python train.py --num_hidden_layers=10 --hidden_size=160 --num_attention_heads=2 --num_key_value_heads=2 --head_dim=64 --intermediate_size=640 --vocab_size=4612 --hidden_act="tanh_gelu" --norm="layernorm" --norm_place="pre" --norm_eps=1e-05 --positions="learned" --qk_norm=false --attn_scale=0.125 --bias="all" --tie_word_embeddings=true --parallel_block=false --init="trunc" --init_std_qkv=0.0238 --init_std_o=0.0 --init_std_up=0.0238 --init_std_down=0.0 --optimizer="soap_variant" --learning_rate=0.00435 --beta1=0.95 --beta2=0.95 --weight_decay=0.04 --lr_head=0.00758 --max_grad_norm=1.0 --warmup_steps=200 --schedule="wsd" --decay_fraction=1.0 --decay_shape="sqrt" --final_lr_fraction=0.05 --batch_tokens=32768 --max_seq_len=256 --doc_mask=true --train_tokens=146200000 --max_steps=4462 --dataset="wikipedia_en"
Each number is 128 + 32 x the weight over its row's rms, rounded and kept within 0 to 255. Layers, rows and columns count from 0. The size above them is the row's rms in percent of the matrix's.

# layer 2 MLP down (transposed), 640x160, rms 0.0794, rows 436-457, columns 0-159
size [ 99  92 109  86  96 100  94 112  92 106 100 105  87  76  85  87  98 121  81  90  89 132]
[[146 127  90 144  97 143 106 189 140 162 138 165 172 103  81  74 136 118  85 137 155 143 111 146 124 115  90 189 107 104 145  96  82 138  65  97 111 104  84 154 121 123 155 110 149  81 100 105 106 140 129 179  80 122 113  96 184 138  82 125  85 118  75 120 131  85 113 140 124 156 160 135 135 140 225 106 118  96 161 115  97 162 157 128  62 137 155 198 154  77 148 138 152 165 114 149 191 124  89 107 105 137 138 110  73 148 166 131 134  98  92 127  88 184 135 172 175  83 105 102 128  92 107 153  93 153 118 121 128 169 175 188 127 104 133 175 107 193  79  96 154 138 177 164 116 114 103 132 137  78 118  82 132  69 106  89 132 116 101 109]
 [127  83  56  97 135 136 174 127 137 102 158 154 117 185 120 127 162 136 152 118 141 180  94 139  81 137 142 116  56 122  52  70  96 112  82 143 142 186 119 172 140 131  86 109 143 127 110  93 177 151 125 156  72 165 138 128 113 124 127 123 120 125 125 149 118 169 122 121  72  89 133 163 154 100  84  61  88 144 151 124 124  69 122 155 155 114 113  95 161 156 133 132 117 142  46 133 110 130 118 170  78 195 150 137 119 119 109 147 129 115 181 141 126 133 160 174 191  73 144 168 172 123  85  79 114 119 149 112 112 142 109 150 113 154 150  81 150 146  52 179 166 102 163 165 182 144 137 161 144 128 161 155  97 114 174 172 170 120  97  82]
 [152 128  71 119  87 120 119 164 150 152 163  92 171  92 162 114 115 163  94 103 154 101  96 149 170 114 152  93 151 161  65 130 102  85 151  90 134 133 120  91 106 102 117 170 137 135 174 138 121 138 122 129 174 127  98 131 105 181 105 165 158 161 136 127 151 136 144 113 183 102 129 166 101 166 117  83  82 139 138 155 159 101 143  80 154 175 175 127 141  98  96  34 175 152  91  72 122 186 146 130 153 123 137 113 133 129 130  67 211 168  96 106 177 167 108 119 176 137 105 134  90 142 113 167 140 124 143 170  83 141 145 180 133 122 206  95 118 121 123 138 121 199 164 125 137 127 139 189 156 136 119 102 189 190 107 115 116  84 165 182]
 [133 126 112 173  64 119 134 158 162 120  96 126 106 115 169 133 114 144  65  88 120 109 135 115  98 118 109 168 136 140  94 135 101 136  86 142 149 147 110  89 115 130 159 186 156 160 138  82 143 154  68 119 103  97 156 201 126 165 131 174 152 127 120  84 128 186 134  34 138 150 104 157 173 104 145 154  93 123 106 201  97 169 135 111 133 138 165 135 131 116  75  71 115 111 112 111 140 122  95 127  80  98 175 130  82 115 126 126  75  75  87 120 104 127 125  79 152 102 184  99 148 137  90 165 129 166 141 157 125 174 114 104 153  73 115 118 179 128 135  40 102  70 114 110  95 129  96 121 127 104  91 179 170 151 146 190 145  66  94  90]
 [117 165 136 127 134 161 128 153 140  98 141 139 180  63 107 129  75 112 126 133  83 105 147 154 128 117 122 171  94 126 123 107 118 144 116 177  93  95 177 129 120 113 123 118 181  57 125 151 142 109 157 129  75  85  95 152 100 112 114  96 168  79 113  94 151  72 142  94 102 168 130 143 202 123 153  78 129 130 106 143 192 161 118 135  61 113 107 105 173 130  52 165 161 183 115 193 144 204 153 118 107  88 145 208 126 120 149  98 116  91  86 101 133 108 133 169 204  80 157 118 141 165  75 113 136 175 121 117 135 132 150  76 190 173 129 144 108 148 121 108 112 112 133 116 173 196 108 124 133 123  74 153 141 144 104 134 105 138  98 153]
 [140 158 116 114 124 130  77 197 145 165 140 110 111  92 183 103 119  93 108 150 135 158 123  92  83  82 144 138 143 143 124 161 165 136 205 150 129 142 127 113 166 136 195  98 159 101 188  92 131 115  98 154  90 115 111 147 125 135 124 136 152 118 186  97 154  89 146 143 111 105 166 194 144 118 149 136  93  76 120 102 138 145 140 171  58 115 113 121 125 147 151 140 132 194 108 138 126 103 124 138 178 112 169 107 130 164 107  85 139 152 144 170 111 134 145 156 151 115  83 182 108  90  87 139 128 125 142 161 131 191 140 168 154 120 165  58 110 112  62 107 118 103 119  89 187 136  73 199 141 228 118 150 108  76  44 129 142 114 114 118]
 [136 175 182 154  46 117 118 107 128 105  84 118  66 125 133 150 146 152 162 105 105 120 117 110 113 136 149 121 106  94 122 129 204 100 162 107  94 153 171 116 106  82 180 108 187 211 126 150 171 200 147 135 127 163 112 146 149 139  90 122 113 174 145 105 149 128  85 121  91 129 158 127 172 157  86 124  78 160 148 187 119 132 119  69 137 118 209 147  74 137 132 128 143 112 148  88 152 123 161 149 111 134 138 155 119 156 127 145 167 150 124  95 178  99  69 158  75 113 142  84  97 162 114 173 156 112 158 113  78 152 100 133 116 173 171 138 119  96 168 166 109 128 175  90  78 114  93 118 122 133 156 210  68 119 132 165 157 154 131 157]
 [151 123 113  49 147 166 129 113 192 160 132  89 160 163  93 121 153 180 119 142  73 113 146 115 137 150  91 153  96 149 166 105 166 159 147  86 161  99 141  79 152 102 146 113  90 122 179 110  89  59  11 144 136 100 124 104 105  94 122 108 176 173 107  96 105 160 130 135 160 115 122 153 116 123  74 164  42 111 137 138  99  95 141 149 109 161  86 139 131  89 139 141 149 140  84  76 162 135 154  90 104 137 152 142 140 150 179 103  71 123 143 171 164 118  59 152  96 111 101 186 101 110 130 148 138 116 105 163 137 129 141 162 148 116 146 131 110 196 151  85 158 152 100 127 151  95  41  84 114 129 109 114 102 134 127 115 156 133 110  77]
 [124 134 153  67 147 174 160  64 155 167 155 102 124 148 141 182 161 112 171 183 149 116  90 149 172 141 175 144 181 139  74 121  93 148 133 170 161 117  93 175  84 164 113 111 160 197 145 146 174 140 166 120 152 186 125  78 101 186 132 115  92 125 160  95 126 112 139 105 135  77 145 167  86 172 116 164 134 131 129 137 131 113 189 149 122 130 162 150 208 179  92 129  95 195 132 151 143 160 157 133 125 123  96 144 134 168 156 205 182 125 122 136 111 103 117 152 205 148 142 195 179 106 160 178  97 153  97 122  98 155 129 140 120 160 141 101 146 190 160 169 148 128 115 136 164 182 111 124 112 143 120 112 109 119 117 138 145  94  94 127]
 [123  92  89 107 146  93 117 116 135 177 189 155 154 139 163  78  46 104 129 131 183 104 145  99 120  63 140 136 130 122 181 152 133 141  90 116 155 103  98 226 138  85 115 137 161 135 173 119 164 119 131 121 107 129 117 121 130 135 148 159 103 164 122 152 137 131 148 100 134  94 170  96 131 158 168 146 175 113  74 162 111 183 116 138 162 117 174 151 157 121 173  74  81 117 117 107 134  75 193  83 119  98 106  84  97 128 136 144  86 158 113 136 181  79  74 129 133 144 158 154  94 104 153  78 137 126  91 206 145 156 142 114  49 124 138 110 206 147  93 176 141 114 131 141 129 137  81 186  96 139 127 179 111 130 109  80 100 136 130  98]
 [157  90  65 146  93  98 222 210 187 133 142 152  90 115 122 140  36 152 115  85 112 152 134 120 132 141 127  69 148 133  64 126 141 123 117 143 135 126 126 129  86 173  79 153 155  41 133 174 163 139 127 109 117 112 162 118  59 120 115 172 146 153 168 137 137 115 111 121 132 140 185 148 156 137 131 122 135 208 101 121 148 103 152 110 115 134 170 150  70 139 164 134 162 134 146  96  95 179 142 164 135  47 134  90 111  78 124 104 165 179 127 118 139  97 156  76  79  86 125 131  87 162 136 165 117 133  81 121 164 122  88 130 120  97 150  83 156 133 144 132 143 126 109 142 140 180 116  92 129  81 148 157 112 102 182 143 131 163 155 134]
 [146 119  74 150 150 153 171 143 110 164 122  77 116 138 127 137  58 157  69 163 213 142  71 140 151  82  95 135  86 148 151 177 160 145 116 134 141 131  85 152 118 148 140  76 130 147 108 127  56 133  69 111 170 145 169  87 118 131 155 111 130 109 175  95 174 189 128 105  99 142 111  91  96  97 145 180 134  91 105 181 140 158  78 173 110 157 153 127 124 157 131  94 124 135 108 103 105 125 115 143 143  86 125 108 181  73  92 171 164 161 137 158 114  99  77 122  73 135 128 159 146 117 166 145 141 101 114 141 114  71 123 165 106  73 123 108 139 189 145 198 169  64 106 123 171 142 178 167 122 178 155 148  76 124 100 130 132 109  99 126]
 [160 143  58 164  73 139 142 120 187 128 145 172 114  93 158 134 124 159 136 156 178 142  70 121 123 111 147  85 139 184 188 101 119  91 128 122 178 120 107  87 146 141 141  92 212 112 128 138 132  91 136 125 199 214 116 161 157 200 101 136 116 105 165 103 114 128 123 131 145 149 159 135 158 122  84 153 146 175 140 117 200 145  90 166 154 123  83 124 124  53 119 119  93 139 123 145  84 134 124  90  51 105 123 168 118 141 136 171 144 139 148 104 155 125  70 103 128 103 112 158 169 107 130 136  81 150 110 122 124 158 121 117  45 172 112 140 144  64  91 123 176 127 113 164 143 109 132 160 141 106  91 103 175 109 123 128 198 106 126  99]
 [144 141  90 121 132 173 144 109 157 136  87 163  75 103 187 199 139 115 108 161 125 153  70 126 126 140 117 166 134 113  91 137 170 104 150 146 113 149 145 165 134 105 161 191  69 124 210  92 171 127 162  94 102 122 125 135 129 140  96 160 138 150  79 134 103  84  82 201 165 113 165  97  94 143 113 189 112 106 141 149  86 139 122 145 147 144 132 113 125 198 134 135  98 148 112 105 147  68 124 116 125 156 155  80 106 101 129  86 139 120 138 116 108  61 114 153 152 121  86 149 121  73 117 107 127 153 127 138 146 116 203 122  73 154  92  66 134 220 155 105 146 148 200 105  67 181  97 136 169 117 128 130 140 103  95 116 105 111 120 184]
 [198 137 103  93 132 140 181 122 127 101 120 105 102 132  78 155 134 153 135  96 152 106 160 176  85 125 142  65 147 122 149 105 151 116 106 156 112 119 131 129 131 141  91 139 133 120 140  97 199  92  51  93 123 104 104 217 136 106 183 131 172 134  88  94 125 127 141 146  58 133 104 108  96 190 102 158  78 148 160 132 146 129 130 132 100 167  71  98 139 131 144 205 145 192  43  90 112 105 102 124 121 125 142 111 179 122 136 131  94 157 123  91 190 143 137 104 187  38 129 122  92 124  96 124  77 153 144 127 123 128 131 189 141 111 101 171 106 104 136  66 155 119 143 186 107  99 101 119 106 114  91 106 154 110  83 145 136 121  90 107]
 [106 148  93 125 161 177 137 155 113 181  43 109  79  95 172 161 207  67 109 144  67 155 140 122 158  97 114 132 132 151 117 127  69 112 135 116 137 144 139 152 147 159 135 111 134 154 144 148 146  95  81 136 159 122 134 143  82  58 113 111  77  80 133 122 105 135 125 109 159 120  89 132 151 136  96 190 159 145  99 180 132 114 154 180 162 182 139 159 160 112 159 165  45 108 131 147 162 100 161 123 173 102 129 143 146 190 124 129 113 160 134 167 146 106 184 115  93 144 140 133 125 121 109 126 174 159 141 115 160 161 123 123 151 173 146  84 134 110  98 140 113 118 107 150 109  94 114 168 152 162  80 153  14 178 147 142 185 139 149  73]
 [132 145 111 131 106 143 125 201 153  88 136 217 123 121 126  83 118  87 125 145 101  88 131  96 146 122 142 144 108 138 134 179 129 122 152 124 137 109 161 140 133 158 105 131 100  88 137 123 134 108 132 162 181 124 130 198  64 186 130 159  86 150 117 137  84  91 136 145 146 164 147 163 181 138 147 128 180 114 174 159 106 126 122 105  86 157 110  88  57 134 119  98  23 118 128 120 131 138 128 108 161 145 142  69 110 111  57  97 160 110  61  87 157 149 128 149 123 174 131  90 113 100 122  82 151 105 108 107 181 142 126 136 174 147 185 151 108 149 118 163  93 113 107 119 104 136  71 194 119 227 128 180 127  85 173 118 164 112 135 136]
 [128 135 119 192 140 142 155 158 130 130 112 106  92 108 100 132 123 107 153 109 117 182  37 117 152 131 168 144  70 197 130 146 126 133 110 151 120  99 113 118 138 150 177 140 197 135 162 131 152 108 108 123  79 155 120 138 208 173 125 128 142 151 133 130 151 162 121 191 140 170 137 155  45 183 115  72 139 140  40 185 153  88 135 141 108 185 106 160  92 234 101 125 121 118 109 115  55 142 140 135 125  98 162 132 142  76 131 183 139 119 121 144 105 114  78  96 174 123 132 100 136 185 102  73  95 122 148 192 199 152 148  99 139 133 116 142 164 126 125  87 131 118 151 136 120 139 143 127 147 116 101 130 130 111 115 167 124  99 106 155]
 [139 128 125 106 151 101 184  91 130 115 170 121 164 122 176 127  87 166 140 115 139 142 122  56 111 119 114 151 195 182 136 115 135 112  74  96 145 145 121 158  69 122 131 137 178 111 142 132 102 118 253 169 192  97 165 127 112 154 125 101 101 149 116 100 138 155 129 142  86 130  79 125 119 130 158 117 106 123 118 156 157  68 162 104 171  90 130 144 174 116 123 142 134 120  82 190 129 194  96 114 118 143 127 132 136 109 159 123 161 126 133 145 148 164 107 176 135  23 158 164 197  97  88 160 174 121 136 140 109 103 131  98 137 156 143 125 150  82 184 143 132 142 138 116 136 179 197 106 183 110 122 194 153 173 156 100 126  94 128 135]
 [179 181 124 137 145 111 132  92 136 105  92 164 141  53  92 143 146 162 115 165  93 111 162 137 100 140  88 117 115 115 123 111 179 161 143 174  41 109 135 117 114 131 143 130 160 112 176 103  78 208 111 130 192  94 186 125 130 115 134 135 144 134 158 107 107 109 138  85 130 164 120 150  92 166  65  91 164 121 100 134 110 139 185 100 189 121 137 123  72 177  57  84 102  95 159 166 127 148 123 163  90  82  85 143 120 100  81 114 174 146 149 145 147 104  86  66 113  69 128 138  86 175 148 123 172  31 137 110 129 129  81 166  89 112 120 124  95 131  93 112 169  79 142 167 117 125 113 116 116 123 144 146 116 125 120 113 148  95 153 152]
 [132 204 168 146 106 135 120 122 149 118  98  86 210 146 186  48 130 112 148 110  81 111 172 142 132 120 105  86 141  98 154 132  80 124 152  49 113 123 122  91 126 129 176 154 119  56 123 159 120 176  96 181  87 108 109 143 103 196  95 119 168 126 136 129  73 206 133 167 154 106  88 135 105  73 154 103  82 168 185 154  96 129 105 161 176 128  44 171  83  98 182 116 125 167 155 115 159 126 156 130 145 138 115 138 140 136  94 164 126 131 122 198 110  86 126 125 124 113  79 147  90 123  94 128 142 139 154 130  98 131 133  71 126 105 143 105 118 119 128  79 129 123  88  88 144 152 100 132  98 131 175 122 171 116 169 142 156 128 155 111]
 [143 104 194 123 131 127 128 128 118 126  60  43 103 112 131  76  68 144  84 112 153  79 132  97 177 116 136 212 129 124 134 137 155 109 121 152 154 159 171 110 122 138 109 143 153 140 134 116 161 219 144 132 172  84  99 121 143  82 108  74 183 155 143  97 170 132 148 125 151 134 100 141  99 138 119 100 104 120 103 115  88 176 109 168 158 115  98 151 161 100  98  91  92 135 154  95 151 116 132  55 121 138 146 129 114  87 136 142 126  88  80 131 143 141 100  76 117 108  93  92 172 129 125 125  66 138 130 140 110 151 178 165 142  68 120 149  94 210 179  54  83 156 152 124 144 118 123 128 114 221 175 111 136 108 103 117 151 106 114 149]]
# layer 2 MLP up, 640x160, rms 0.118, rows 437-457, columns 0-159
size [ 98 110 100 101  92  99 108  98 110  84 102 110  93  92  92 102 102  93 101  99 106]
[[106 140  67 148  93  65 159 112  92 144 133 130 155  73 141 150 175 128  70  94 179  79 158 133 169 111 179 152 159  83 136 175  95  84 108 179 107 131  91 106 137 145 117 101 139 139 148 128 164 144 123 127  78 143 156 145 130 119 128 130 127 145 110 109 124 164 138  94 132  76 125  86 158 123 126 116 162 166 130 175  96  87  96 150 102 183 120 127 111 174 127  97 145 148 107 160 168 131 181  96  96 141 127 127 151  83 131 167 146 107 102 134 118 172 124 128 198 109 183 118 131 111 103 143 175 135 188 125 143 154 154 128 120 181 102 136 106 119  73 189 111  70 120 122  95 112 174 182 193 104  88  96 134  27 143  89  93 178 196 107]
 [131 136 134 160 156 145 124 116 112 146 132  95 162 147  84 217 163 132 112  85 166 140 202 153 182 137 126 108 113  94 117  92 124 102 134 127 113 109 139 120 132 201 117 128  81 142 174  66 121 152 143 143 133  79 150 145  99 138  97 182  66 140 169 152  72 131 108 157 168 121 106  96 159 178 111 139 136 136 101 130 158 129 161  73 182 122 118 132  78 125 164 104 138  82 172  68 141 188 105 132 163 127  97 145 111 113 110  98  90 165 101 110 125  93 157 143  80 116 106 149 116 112 136 114 129 164 105 130 138 115 136 153 158 133 186 127  49 136 165 108  39  89 159 149 197 128 125  76 175 111 190 172 167 100 161 181 127 145 120  97]
 [137 181 122 120 147 154 157 131 129  87 180  91 103 173 168 182  95 130  88 138 138 134  78 195 115 183 129 170  82 144  83 120 113  95 141 165 178 149  93 147 147 141 149 173  77 222 160 114 116 122 100 118  88 104  70 173 143  91  91 150 144 147 157  97 125 103 161  85 166 175 125  67 173 120 164 143  40 125 120 113 146 168 122 118 157 111 185 134 100  76 104 104  82 138 104 139 157 134 140 100 115 102  87 140 130 114 120 114  58 141 143 124 128 138 124  74 158 134  84 115  99 121  90 142  68 110 155 105 110 183 128 134 172 159 118 151 105  91 156 145  95 109 129 150 136 150 138 119 171 153 130 103 183  95 121 190  91 121  69 127]
 [144 119 120 153  97 107 166 151 169 141 143  77  65 107 136 129 152 107 113  94 141 109 112 101 158 115 164  88 142 125  97 149 102 111 146 123 101 142 115 104 138 164 147 101 136 140  84 114  95 163 116 112 126  87 102 150 103  97 122 123 107 152 105 123 224 116 180 134  98 162 172 116 160 144 133 153  66 170 175 148 107 127 120 139 107 181 189 124 137 129 117 160 101 109  57 131 104 150 127  96 140  78  75 149 140 130 121 235  77  51  90  91 166 137 181 152 144 154  92 134  63 149 117 168 157  85  91  80 116 185 126  96 142 121  73 142  94 174 154 153 104 163 133 106 137  91 143 184 163 112 109 104 197 116 149  99 117  87 108 164]
 [ 77  92 128  74 164 131 125 119 132 151 116 140 191 168 131 147 171 155 162 149 121 123 154 148 141 170  80 124 115 168 126  96 138 153 100 147  95 124 128 116 135 156 168 119 137 160 137  89 124  85 108 147 121 147 121  63 194 132 141 155  84  62 161 137 118  91 131 175 131  89 139  94 139  99 208  61 170  96 162 141 136 113 184 100 146 124 126 104 182 132 114 176 154 144 162 143 140 153 132  82 151 166 121 189 117 157 140 124  60 111  87  68 129 175 147 114  61 138 130 132 153 156 142 186  99 186 151 149 138  72 143 119  99  56 132 157 148  85 135 136 111  68  95 150 120  85 145 104 162 150  74 126 154 119 144 167 101 193  80 141]
 [168 132 117 162 115 105 123 143 197 140 168 137 152 112 148 139 119 126 133 200 140 118 164 187 121 125 141 132  83 123 111  71 129 122 105 108 104 105 154  84 183 164 154  90 132 190 132 146  55 158 172  87 137 103 155 159  71 128 163  95 110 150 139  77  92 103 131  98 115 108 109 121 124 106 120 143 209 135  99 164 126  89 143  89 109  92 158 131 179 139 132 148 131 182  66 150 108 183 237 148 171 101  98 205 157 130 124 153 142 154 155 185 129  73  96 121 104  97 174 110 115 144 104 119  95 131 150 134  92  74 145 104 168  96 125 170 143 102 105 161 100 142 110 123 132 124 190 116 182  98 127 162 120 124 123 156 137 101 169  84]
 [107  94 144  57 102 123  64 110 124 116 173 135 107 207 157  96 145 207 126  90 119 121 144 219 129 113 146 113  79 143 168 142 148 131 171 146 162 137 107  69 150 149 145 156 129 172 101 125  88 104 148 148 113 131 142 133 142  82  81 198 163 149 127 107 172 139 164 197 121  97 134 114 155 163  98 132 152 162 148 123 159 117 116 145 132 164 131 167 132 129  54 109 151 139  93 122 154 156 153 102  93 194 167 101 198 109 126 140  80 108 107 117 110 152 107 133  75 141 115  88  65 125  87 121  76 152  75 140 118 111 100 126 172  96 163 153 112 114 134 134 147 124 130 127  83 163  92 100 181 192 127 173 106 115 121 158  81 105 141  77]
 [129 120 148  86 166  75 141 110 140 104  97 141 101  96 104 134  68 111 176 184 103 108 100 146  97 132  92 122 127  94 148 148 120 109  73 158 125 104 111 122 140 211 161 108  88 138 118 125 105  72 193 112 170 169 168 174 147 111 146 136 114 123 108 141 179 157  56 131 199 209 104 135 157 148  97 151 125 128 116 155 110 146  93  82 166 154 121 100 134  83 151 170 122 100 186 194 132 214 122  92  85 130 138 111 150 141 129 148 118 122 141 147 103 123 170 132 137 162 123 133 144 159  84 123 128 132  84  88 174 107  94 132 193  83 132  90 122 189 180 155 185 133 148 154 111 109 144 144 146 179  82 118 161 176 131 113 109  95 167  98]
 [150 113 124  90 100 113 144 144 124  90 146 131 123  84 161 106 150 194  92 108 104 153 169 170 136 105 100 184 103  67 141 112 158 197 153 136 114 121 121  93 131 112  98 174 112 166 148  99 101 124 177 132 108 104  97 115 131 111 178 150  92  87 198 160  89 128 103 121 158 151 114 105 186 143 174 116 151 153 133 155 113 136  59  93 150 128 129  76 159 127 215  92 162 115 115 141 158 188 159  93 124 166 132 138  80 131 131  72 126 196 138 108  87  83 107 141 144 102  69 144 127 118 132 127 116 100 102 180 113 115 179 142 134 110 105 105  69  37 136 107 101 116 126  98 199 105 105  84 106  97 142  99 163 108 189 142 161 157 124  94]
 [120 148  92 144  91 223 133  88 102 118  97  73 122 168 153 114 123  86  98 111 175 125 143 120 105 103 119  68 151 100  32  96 111 118 188 143  88 136 216  93 155 148 108 128 132 153  99 146 109 104 150 143 120 135 130 121 107 139  74 159 129 180  70 125 164  98 164 123 130 112 118 112 159 116 113 139 170 142  97 151 153 127 118  87 153 164 167  88  50 140 144 118 111 147 131 137 154 138 176 157  69 130 100 128 118 129  93 108  91 151 158 149  96 147  65 130  88 113 134 124 123 176 132 125  91 144  98  96 157 117 128 133 163  48 130 152 162 132 135 124  59 132 149 155 106 131 147 115 111  97 166  70 178 151 221 134  73 107 160 147]
 [113 139 127 106 137  93 184 135 160 140  95  78 124 119 167 146 127 115 159 169 140  94 127 152 127 128 160 138 155 140 136 147 140 112 134 161 110 137 177  85 122 112 142 152 109 108 113  94 137  93 109 107 117 127  92 101 110  84 131 136 119 140 150 115  72 146 116 178 153  78 132  51 115 125 180 110 150 137 120 117 108 151 119 123 154  95 144  86 140 164 148 117 186 135  73 104 124 173 118 153  74  92 146 175  87 158 179 117 160 168 133 161 152  45  47  92 124 172 100 141 195 146  91 171 114 114 117 152 124  79 175 130 124 197  70 111 100 142  88 119  78 146 127  92 162 141 145 152 112 100 186 161  48 163 198 143 150 136 219 130]
 [128  97 198 105  80 134  94 122 119  93 131 106 147 197 108 155 101  72 125 220 145 156 104 106 127  97 119  85 101 145 151 162 152 135 141 124  63  90 176 142  95 150 105 205  93  82 129 102 140  62 126 137 152 112  68 217 138 110  89 115 178 133 116 136 151  83 122 117 146 173  85 101 101 157 157 165 135 122 103 126 122 146  99  72 111 141 105 113 125 165 135 156 182 132  95 139  88 110  86 157 129 171  99 138 164 136 160 158  97 179 161 117 156 111  91 109 169 152 163 140 184 146 160 129 119 160 140 147 111 147 141 119 115  85 166 192 165 136 146 115 113 111  82 124 161 132  42  69 128 151 117 100 135 174 140 156 140 108 137 103]
 [136 113 168  90 139 142 147 161 121 121 138 121 187 163 104 151  94 206 162 205  98 125 182 137 216 118 108 127  78 197 120 139 130 102 131 187 119  94 128  59  73 111 156  95 131 142  89 120 153 171 115 154 100 132 136 140 153 116 160  98 140 128 143 120 132 102 161 136 154 115 119 123 151 134 141 135  95  89 147  98 113 106 143 119 134 143 141  50 110 127 124 138 116 152  95  96  80 204 154 140 174 145  72 190 168 192 148 164 125 104  88 139 106 137 166 126  80 144 179 183 117  95 175 163 139 118 191 135  88 125 161  68  84  91 121  97 127  89 152 103 156 116 160 131 115  92 146 127 103 107  61 114 154 144 185 140 167 142 140 140]
 [ 91 101 143  73 184  84 104 131 141 160 138 185 154 146  61 159 115 120 128 154 117 178 147 105 128 142 170  87 140 173 162 142 120 132 114 175  94 162 110 120 124 115  88 121 194 168 124 108 148 120 135 175 161 114  93 137 195 166 142 120 135 148 133 106 119 110 108 118 113  66 113 114 148  97  77 140 193 165 191 103 151  84  72 111 108 152 142  87 176 106 169 133 175  84 103 149 149 154 165 116 104 167 123 132 194 147 197 157 112 116 151 122 139 166 160 103 128 108  93 136 123 109  71 167 172 105  82  86 143 177 154 113  88 136 161 127 164 157 126 125  69 111 122 154  63 142 151 134 141 158 206 143 102 134  75 139 138 100  73 162]
 [161 122  52 114 131 125  94 108 140 190 165  99 146 122 127 119 105  93 132 161  70 119 119 140 151 132  98  74 148  88 111  95  81 164  63 169 117 128 139 178 144 116 141 156 114 132 139 137  91 103 141  91  95 155 160 126 170  79 136 167 127  68 177 143 115 118 190 114 110 152 134 105 160 128 111 153 107  97 149  67 153 109 127  92 142 108  99 104 175 117  98 166 110 132 135 143 120 173 193 220 104 151 140 122 154 152 100  53  78 112 123 141 134 129 146  81 158 134 123 136 154 104  93  75 146 190 180 102 146 100  54 155 143 128 149 147 168 105 122 139  86 123 139 206  84  75 133 141 132 202 131 152 131 175 153 177 105 125 146 120]
 [121 123  68 161 169  76 140 154 121 126 176 111 134 151  50 119 131 102 124 131  67  83 130 115 121 124 100 150 108 165 149 129 137 127 134 197 130  97  81  95 102 166 147 143  71 171 121 122  77  80 144 113 156 164 140 144 145 162 127 210 124 155 114  57 117 124 110  87 136 175 217 124 192 141 131  99 109  97 146 161  99 101 100 105 132 164 150  65 162 107 122 151 124 144 139 134 149 197 143 107 109 184 138 117 104  61 121  95 135 112 128 128 159 131 151  86 106 121  97 207 134 137 117 114 175 100 151 100 158 142 154 114 194  86 176 105 130 124 117 140 109 151  76  90 167 119 178 110 102 144 157  88 153 102 132 180  83 117  86 146]
 [135 134 141 161 107 138 142 170 131  89 108 177 138 182  56 103 140  78 143 154 159 157  83  79 138  79 146 152 132 119 106 137 115 155 140  88 116 140 123  98 207  95 159 179 121  60 155 161 128 140 127 144 153 147  96 134 155  79 127 166 116 125 195 127 157 111 125 123  70 191  51  67  74 152 181 109 136 113  67  73 155 150 125  79 161 117  83 132 143 123 117 160 119 174 144  87  74 129  81 134  70 102 131 109 164 137 194 131 116 150 133 128 123 148 133  94 109 186 101 151 100 144  85 114 147 144 108 149 181 115  75  82 137 139 156 150 112 108 103  96 127 104 122 118 118  78 124 146 140 100  75 146 177 138 126 148  90  82 178 136]
 [139  88  87 160 166  94 118  95 151 139 104 139 155 101 167 141 107 185 145 135  70  87 142 103 192 109 208 189 125 131 147 144 143 141 149 134 107 208  97  78 128  99 174  93 158 111 176 113 144  91 153 106  98  66 121 152 112 130 113 130 120 128  86 143  83  94 127 112  78  84 168 123 140 147 130  68 144 103 107  92 149 111 140 143 172 118  81 118 114 136  63 134 104  99 132 152  88 144 132  74 116 168 101 126 117 112  88 116  93  88 106  93 156 106  87 176 113 135 152 149 109 142 137 142 210  90 121 122  83 183  94 152 100 145  51 147 167  95  98 207 113 130 119 148 136 117 194  76 141  84 146 133 154 141 119 154 127 173 153 116]
 [  0 120 149  86 171 151 120  87 102 161 153 111 130 190 131 128 116 107 116 102 157 135 188 146 111 158 159 162 129 171  83 117 127 135 140 149 136 122 160 153 129 136 110 158 146 142 177  99  74 115 139 135  87 101 112 109 140 122 155 194 153 183  70 110 107 157 115 134 148 143 118 135 125 105 134 149 165 179  92 117 137  93 108 102  92 105  86 133 167 151  91  52 115 101 164 120  76 117 195  84  84  73 159 172 114  94 175  93 102 114 147 117 154  68 168 210  82  47 132 109 154 141 126 112 132 111 143 107 137 135 153 138 119 125 138 132 136 106 137  88 128 154 133 142 190  89 157  95 153 145 134 146 156  92 103 125 131 140  89  94]
 [134  80 143  87 135 103 108 123 142 130 106  96  91 213 128 118 100 113 113 120 134 109 175 169 175  54 112 161 114 106 151 105 159 144  91 150  95  73 124 173 166  86 188 141  94 125  55 169  98 151 122 159 153  90 133 152 122 150  76 112  91 115  82  99 157 124 103 146 156  48 108 155 105 145  76 113 165  98 118 168 152 118  69 137 127 105 133 166  79  98 147  64 185 129 137 133 161 133 162 154 140 140 135 170 172 117 171  68 132  70  87 197 164 103 124 105  89 159 126 103 122 115 120 139 133 125 118 121  82  96  64 103 138 175 122 106 135 101 163 191 129 138  82  73 106 133 101 107 152 117  83 123 111 144 148 128  85 125 145  97]
 [152  86 148 151 140  94 143  64 140 119 135 154 104 135 171 128 154 142  90  96 129 127 106 191 202 131 162 132 145 133 104 117 101 189  93 122 124 162 109 117 109 153 140 140 126 175 153  84 117 159 148  85 140 136 150  90 175 144  59 113 107 119 188  90 130 134  83 153 144 149 151  62 103 119 147 123 149  40 164 157 101 185 120 139 160 146  98 139 166 127 143 109 128 110  82  70 115 166  68 112 116 108 117 158  96 148  86 148 120 162 105 125 184  98 185 141 128 127  67 172  92 167 127 118 156 136  94 106 124 128 159 143 135  82 111  84  95 235 144  86 149 116 147 134 147 116 161 201 162 134  91  98  67 170 138 126  93 132 105 101]]